Part of a small language model's weights.
Training: a variant of Adam for these matrices, 443M tokens, 14707 steps.
Each number is 50 + 10 x the weight over the matrix's rms, rounded and kept within 0 to 99. Layers, rows and columns count from 0.

# up: layer 2 MLP up, 1536x192, rms 0.134, rows 479-487, columns 0-191
# down: layer 2 MLP down (transposed), 1536x192, rms 0.1, rows 479-486, columns 0-191
up479:55 44 44 71 39 53 47 52 51 68 49 40 41 52 51 60 37 35 57 38 72 30 26 41 40 53 50 48 51 72 42 59 46 29 49 34 57 38 52 49 67 48 34 54 49 54 54 49 53 47 63 55 53 55 39 64 52 53 39 37 34 64 51 41 61 50 64 46 61 58 47 75 50 56 62 42 74 56 42 65 41 49 56 46 38 37 46 55 71 58 37 48 63 41 45 65 65 67 65 51 35 43 47 45 52 56 50 49 59 53 55 47 54 50 44 55 42 46 65 60 50 14 22 68 51 36 45 62 32 59 48 30 58 56 49 55 59 53 55 40 38 46 58 41 45 57 39 49 72 49 29 40 46 38 30 41 67 61 41 72 55 36 61 53 53 43 36 67 23 54 64 52 53 56 38 49 55 74 32 58 83 27 39 57 57 47 50 36 49 47 48 60
down479:38 42 70 53 51 45 51 60 59 58 55 39 53 58 56 54 46 53 51 28 41 37 47 56 51 51 65 53 58 58 67 43 48 56 61 45 50 62 41 53 54 46 39 58 50 40 43 33 58 30 56 54 53 59 57 49 57 44 53 62 56 48 29 56 36 67 54 41 60 57 58 44 46 65 52 55 51 53 46 47 45 48 44 42 36 44 31 55 59 47 37 46 53 32 51 54 52 78 63 54 49 41 58 42 31 42 50 41 28 53 38 61 47 67 48 72 53 55 59 57 40 44 52 64 64 48 51 45 48 49 54 64 54 61 42 45 51 54 60 56 49 53 49 46 54 48 53 52 49 51 77 55 33 40 46 30 53 54 47 43 53 50 49 33 47 49 40 46 43 39 55 69 60 46 43 35 43 46 57 57 58 41 53 64 55 25 35 42 43 42 42 52
up480:53 55 35 41 41 58 33 75 61 56 46 74 43 44 47 43 64 47 53 62 48 43 46 50 38 42 50 53 56 40 59 71 38 52 65 50 47 44 53 38 50 68 48 23 58 50 34 60 50 57 72 37 50 75 49 61 49 47 45 51 44 72 64 49 53 44 52 45 60 44 50 54 39 54 34 77 57 51 59 47 72 44 48 64 43 46 40 78 44 31 39 61 69 65 46 15 51 64 61 55 38 56 43 24 26 48 28 52 43 36 66 21 33 40 44 26 55 33 39 44 49 50 53 49 36 32 18 49 67 50 41 46 77 50 37 61 30 57 40 30 50 54 59 45 37 38 49 32 68 44 31 63 72 66 33 46 41 53 47 57 69 50 50 62 41 38 14 57 49 58 47 37 64 52 54 61 57 60 62 58 62 63 48 41 57 40 36 38 42 58 42 69
down480:41 47 36 49 67 52 46 85 38 45 43 21 40 36 40 45 53 52 40 48 51 57 42 54 45 46 60 58 50 30 62 48 39 54 57 41 52 45 64 55 54 46 56 41 46 53 45 42 50 48 60 40 45 56 51 56 73 59 63 60 57 43 64 29 45 59 29 45 52 44 49 43 47 45 45 42 31 55 59 38 61 38 40 52 58 56 45 43 49 54 64 73 56 53 47 32 53 38 34 76 41 48 60 61 55 36 45 55 37 52 45 58 58 49 37 50 57 43 41 54 67 30 48 58 34 42 37 52 47 52 52 34 41 46 42 47 45 51 49 47 27 57 35 58 33 45 56 31 35 66 65 70 61 37 50 73 64 59 50 34 51 43 52 63 64 59 58 50 51 52 58 41 42 57 49 50 46 75 49 73 49 23 54 54 44 58 40 41 41 49 50 50
up481:54 54 71 51 65 53 52 42 54 59 48 64 39 53 48 68 55 43 65 50 52 52 40 46 47 48 40 40 35 62 68 61 59 36 43 47 50 53 62 52 52 26 28 44 26 48 55 57 30 49 58 50 33 58 43 47 38 48 37 47 24 45 59 51 55 31 34 67 50 60 52 67 49 63 52 43 45 42 47 52 46 59 38 58 47 42 49 49 57 48 51 40 54 58 44 52 44 57 71 59 36 46 44 46 47 51 57 43 57 34 49 44 40 65 55 39 55 51 55 56 51 41 37 50 40 45 20 59 57 37 59 39 50 48 54 55 41 43 08 52 41 53 63 47 46 50 30 36 59 43 55 47 55 54 52 56 42 61 52 65 50 49 43 57 53 43 22 62 33 50 52 41 48 48 53 66 63 59 66 49 54 39 48 62 64 42 43 44 52 50 53 57
down481:50 55 44 38 58 61 39 56 57 65 35 52 56 73 55 70 46 35 62 41 61 56 17 52 15 51 53 46 15 75 41 73 67 04 47 33 72 66 45 41 39 42 46 38 36 44 49 43 69 71 47 54 32 30 26 55 43 65 75 72 71 81 67 59 41 50 49 55 51 50 53 54 67 54 30 42 61 27 51 43 50 42 49 48 64 24 35 39 40 51 56 38 51 30 36 49 50 55 45 50 45 54 38 41 36 70 66 66 41 38 62 31 46 68 40 43 30 44 67 38 37 30 65 28 73 40 32 32 15 36 81 68 45 51 53 42 56 61 50 67 34 69 42 62 28 37 70 52 81 40 28 43 50 52 54 39 29 51 50 32 55 55 37 50 23 07 48 42 69 57 44 33 34 48 42 50 41 23 21 53 37 43 62 56 69 73 55 50 48 53 41 46
up482:48 38 47 49 56 41 41 61 48 57 48 75 45 45 41 54 59 55 71 37 62 40 50 59 73 49 49 44 35 57 48 52 51 43 42 45 55 49 56 62 62 47 61 54 44 44 52 59 52 49 53 57 31 59 43 37 43 61 48 65 53 55 77 43 36 37 37 60 58 44 51 60 57 52 39 60 70 43 35 57 49 35 44 68 48 35 44 61 58 53 46 57 59 50 45 47 56 56 60 42 33 44 40 43 35 38 49 58 46 62 46 43 52 48 48 47 53 63 60 51 38 42 39 43 42 62 46 53 64 49 41 43 33 54 41 39 41 60 40 43 57 60 78 45 27 46 43 42 54 44 52 55 55 44 58 44 63 51 39 57 52 47 45 40 48 26 37 65 37 44 36 45 45 50 51 54 64 45 58 56 61 65 45 55 49 34 34 49 52 45 55 55
down482:55 59 53 46 54 43 39 45 43 43 55 44 56 51 53 50 50 43 60 54 47 44 36 55 61 30 44 49 43 55 46 42 33 53 43 51 47 55 43 55 68 53 52 63 37 52 52 53 43 62 42 32 62 57 38 67 54 59 57 48 51 52 40 49 46 45 50 56 52 48 52 35 42 54 50 49 58 44 60 63 44 57 46 49 62 54 44 56 44 48 65 57 57 60 50 56 61 58 58 50 50 49 52 39 52 47 39 51 47 53 55 63 43 48 57 51 46 60 54 63 39 42 26 46 47 53 59 49 58 50 52 43 58 61 48 55 46 45 48 63 46 59 62 51 38 46 48 55 53 43 52 44 54 45 52 45 30 43 44 36 50 49 59 57 43 46 45 57 64 61 41 38 45 42 37 48 33 42 55 42 49 53 49 38 53 45 42 43 37 36 43 67
up483:51 33 54 54 63 50 39 52 51 54 47 57 48 49 50 69 62 45 80 52 59 42 30 52 56 45 40 42 42 54 53 46 54 44 45 43 54 54 61 62 63 44 51 46 31 52 48 51 44 47 58 49 48 45 39 45 53 55 47 45 39 59 58 51 40 35 39 56 62 45 47 62 43 53 48 49 63 50 39 59 51 38 53 46 52 40 55 64 60 47 54 47 56 46 51 41 58 56 58 48 33 48 42 47 36 51 51 44 51 57 50 48 49 57 47 45 48 63 52 43 50 41 35 55 53 47 48 50 51 44 50 44 54 61 40 47 37 52 34 44 48 47 62 49 41 45 45 42 55 43 46 42 52 52 53 53 62 60 48 75 56 43 56 50 50 32 27 65 50 45 44 53 35 54 47 55 45 51 51 57 59 44 39 61 40 45 43 41 48 29 55 59
down483:55 51 49 49 51 49 51 56 42 50 58 48 52 54 46 48 52 35 47 53 62 56 46 57 39 38 46 43 42 54 51 41 50 44 58 52 49 48 51 45 52 45 47 42 62 52 56 50 40 37 55 52 52 37 45 56 38 50 48 60 49 61 47 58 59 46 44 49 55 45 49 54 45 52 57 40 39 39 48 54 51 50 52 40 43 53 46 37 61 50 49 51 53 61 49 50 50 45 59 56 63 47 50 46 48 45 46 53 49 56 52 45 46 47 47 48 39 52 53 42 38 43 40 54 50 52 53 52 47 46 53 51 43 46 61 52 45 52 51 45 52 43 54 49 52 59 55 57 60 46 42 40 42 46 48 35 49 55 47 51 45 53 41 54 41 51 55 52 48 62 47 69 49 57 61 46 59 42 41 47 43 52 60 47 42 47 57 44 47 54 59 53
up484:53 55 48 45 47 53 49 52 46 54 46 57 48 47 55 54 52 42 72 48 57 55 38 45 62 52 44 37 44 55 47 45 63 42 48 42 53 49 61 55 60 40 52 51 46 49 44 49 38 42 55 49 33 43 43 43 44 51 56 59 48 60 57 43 42 30 45 61 55 47 47 60 56 51 51 54 63 68 53 68 51 38 58 49 49 39 51 49 68 54 44 44 50 54 53 33 49 55 57 50 24 49 50 49 34 46 45 49 51 46 58 56 46 49 43 51 52 43 59 45 40 40 28 65 47 39 50 45 46 48 53 42 41 56 49 56 43 57 23 47 48 55 65 46 39 40 40 45 55 44 49 44 51 42 47 55 60 65 49 67 49 53 49 40 43 48 40 71 46 51 53 57 40 43 50 43 45 44 48 50 55 51 31 56 55 50 45 47 50 40 47 53
down484:49 48 52 41 54 53 51 40 43 54 45 39 42 61 72 53 57 57 58 26 52 47 50 41 50 43 44 58 51 60 43 49 41 61 45 49 32 55 41 46 43 62 63 29 50 48 62 49 47 51 44 56 56 35 53 47 62 47 47 56 52 49 49 44 43 62 47 37 40 42 45 45 46 55 39 41 47 44 42 44 48 55 34 63 51 62 40 66 51 44 43 45 29 38 47 50 44 35 51 33 59 59 62 53 60 54 33 45 44 49 53 55 42 49 49 43 54 40 50 48 56 37 49 39 47 48 50 45 61 52 60 63 66 40 48 46 53 51 39 52 50 36 44 52 59 60 61 47 33 50 37 57 58 69 41 55 58 55 46 57 54 54 44 45 43 60 45 63 49 43 44 62 45 57 52 56 51 47 63 49 62 63 46 48 50 46 51 60 64 49 60 49
up485:41 54 65 61 54 46 46 55 50 47 52 64 37 47 48 52 54 34 62 61 80 48 35 45 49 55 52 46 58 69 37 47 43 29 56 48 55 51 45 43 51 31 49 38 23 43 50 44 35 42 56 51 38 53 29 46 38 48 47 53 39 64 40 48 59 36 55 54 71 41 50 64 43 53 55 47 50 45 41 58 45 48 44 61 45 49 45 57 67 46 57 42 53 51 44 25 60 60 54 60 29 45 45 46 35 44 48 49 57 62 54 47 45 53 42 48 47 51 54 44 51 46 32 49 55 50 48 56 35 47 42 53 48 59 45 57 44 50 26 38 44 67 60 57 38 46 44 51 67 37 47 50 55 40 41 53 65 67 42 69 55 54 51 45 64 39 45 61 43 46 42 48 46 50 52 51 48 50 40 64 54 58 51 49 54 39 39 46 42 59 48 40
down485:56 55 64 53 56 59 41 57 45 40 48 70 45 32 42 31 43 48 51 48 64 38 44 41 52 38 52 41 59 56 28 59 23 61 45 45 63 54 59 48 47 29 63 70 75 52 47 46 48 59 44 35 51 75 64 41 47 42 45 40 38 47 30 41 54 66 49 46 55 58 56 35 54 69 62 49 45 61 39 44 52 49 44 51 50 52 42 39 51 33 40 59 52 54 57 57 50 63 41 72 61 50 50 42 42 53 54 58 47 47 59 65 58 51 49 55 50 55 60 54 48 66 48 44 39 25 43 67 50 37 52 67 50 29 49 57 49 39 28 57 51 58 44 45 50 57 49 52 37 61 62 51 63 61 36 36 58 47 41 52 47 50 56 40 53 55 61 39 51 43 49 40 35 45 48 38 36 43 55 59 31 53 53 47 44 46 38 52 35 46 44 39
up486:53 44 52 51 62 57 48 51 55 54 50 56 40 55 51 52 48 40 71 61 47 45 50 54 56 34 37 43 44 58 53 45 57 37 45 48 49 45 53 62 74 45 44 51 37 51 44 40 42 48 61 46 36 49 30 48 49 50 51 47 50 48 62 44 51 35 33 58 55 42 51 65 51 52 53 51 62 59 49 63 50 37 53 57 45 44 58 58 58 56 51 45 52 51 49 35 60 65 62 44 27 44 42 46 40 32 48 60 52 54 52 55 52 58 58 52 54 56 53 51 49 47 40 63 41 50 43 53 52 47 45 40 47 53 49 49 42 54 35 41 44 58 63 46 38 46 42 38 52 40 44 42 60 40 50 54 55 60 44 70 55 42 56 49 57 41 27 66 43 48 44 49 42 57 45 61 49 57 52 59 65 43 43 57 45 45 34 47 41 40 57 52
down486:50 56 51 37 58 47 48 60 54 40 54 57 45 49 46 54 44 50 50 46 42 55 42 50 44 57 49 50 49 55 43 52 56 59 54 50 49 49 55 47 58 46 50 55 56 53 42 58 52 46 50 50 45 48 53 54 42 58 48 46 49 48 57 52 49 56 37 53 51 57 51 58 50 50 51 56 57 54 44 42 52 44 48 40 45 53 49 49 55 48 63 59 56 49 46 48 46 53 40 52 56 51 57 44 40 44 47 46 44 52 53 47 48 50 47 56 47 55 46 47 50 62 53 50 53 47 32 54 49 39 43 58 43 52 56 50 49 52 57 50 56 61 46 45 48 49 46 46 48 44 46 58 58 46 46 48 51 53 46 54 47 54 50 49 53 40 54 50 67 48 50 49 50 46 50 37 44 46 47 45 49 59 51 52 52 40 52 57 41 49 50 52
up487:51 49 39 54 60 45 59 50 55 41 61 55 40 64 34 66 49 23 56 65 43 46 54 57 73 52 42 45 51 74 50 60 61 58 71 61 81 46 53 46 70 43 50 44 47 56 77 48 50 60 42 54 47 45 33 49 35 39 27 76 29 71 52 58 74 54 48 56 65 45 50 53 52 65 54 59 74 41 45 63 44 45 59 41 49 54 53 39 72 65 44 54 48 42 57 70 57 61 61 47 41 53 36 55 32 40 47 78 35 20 55 48 52 35 30 54 51 47 50 48 66 48 41 33 42 32 46 53 33 55 52 30 54 49 53 45 61 31 62 57 48 36 57 53 60 46 57 41 65 46 80 57 37 44 50 50 56 55 38 64 53 48 42 53 39 36 48 46 47 50 49 43 46 74 55 43 42 59 48 51 60 54 49 35 56 49 43 53 35 36 35 59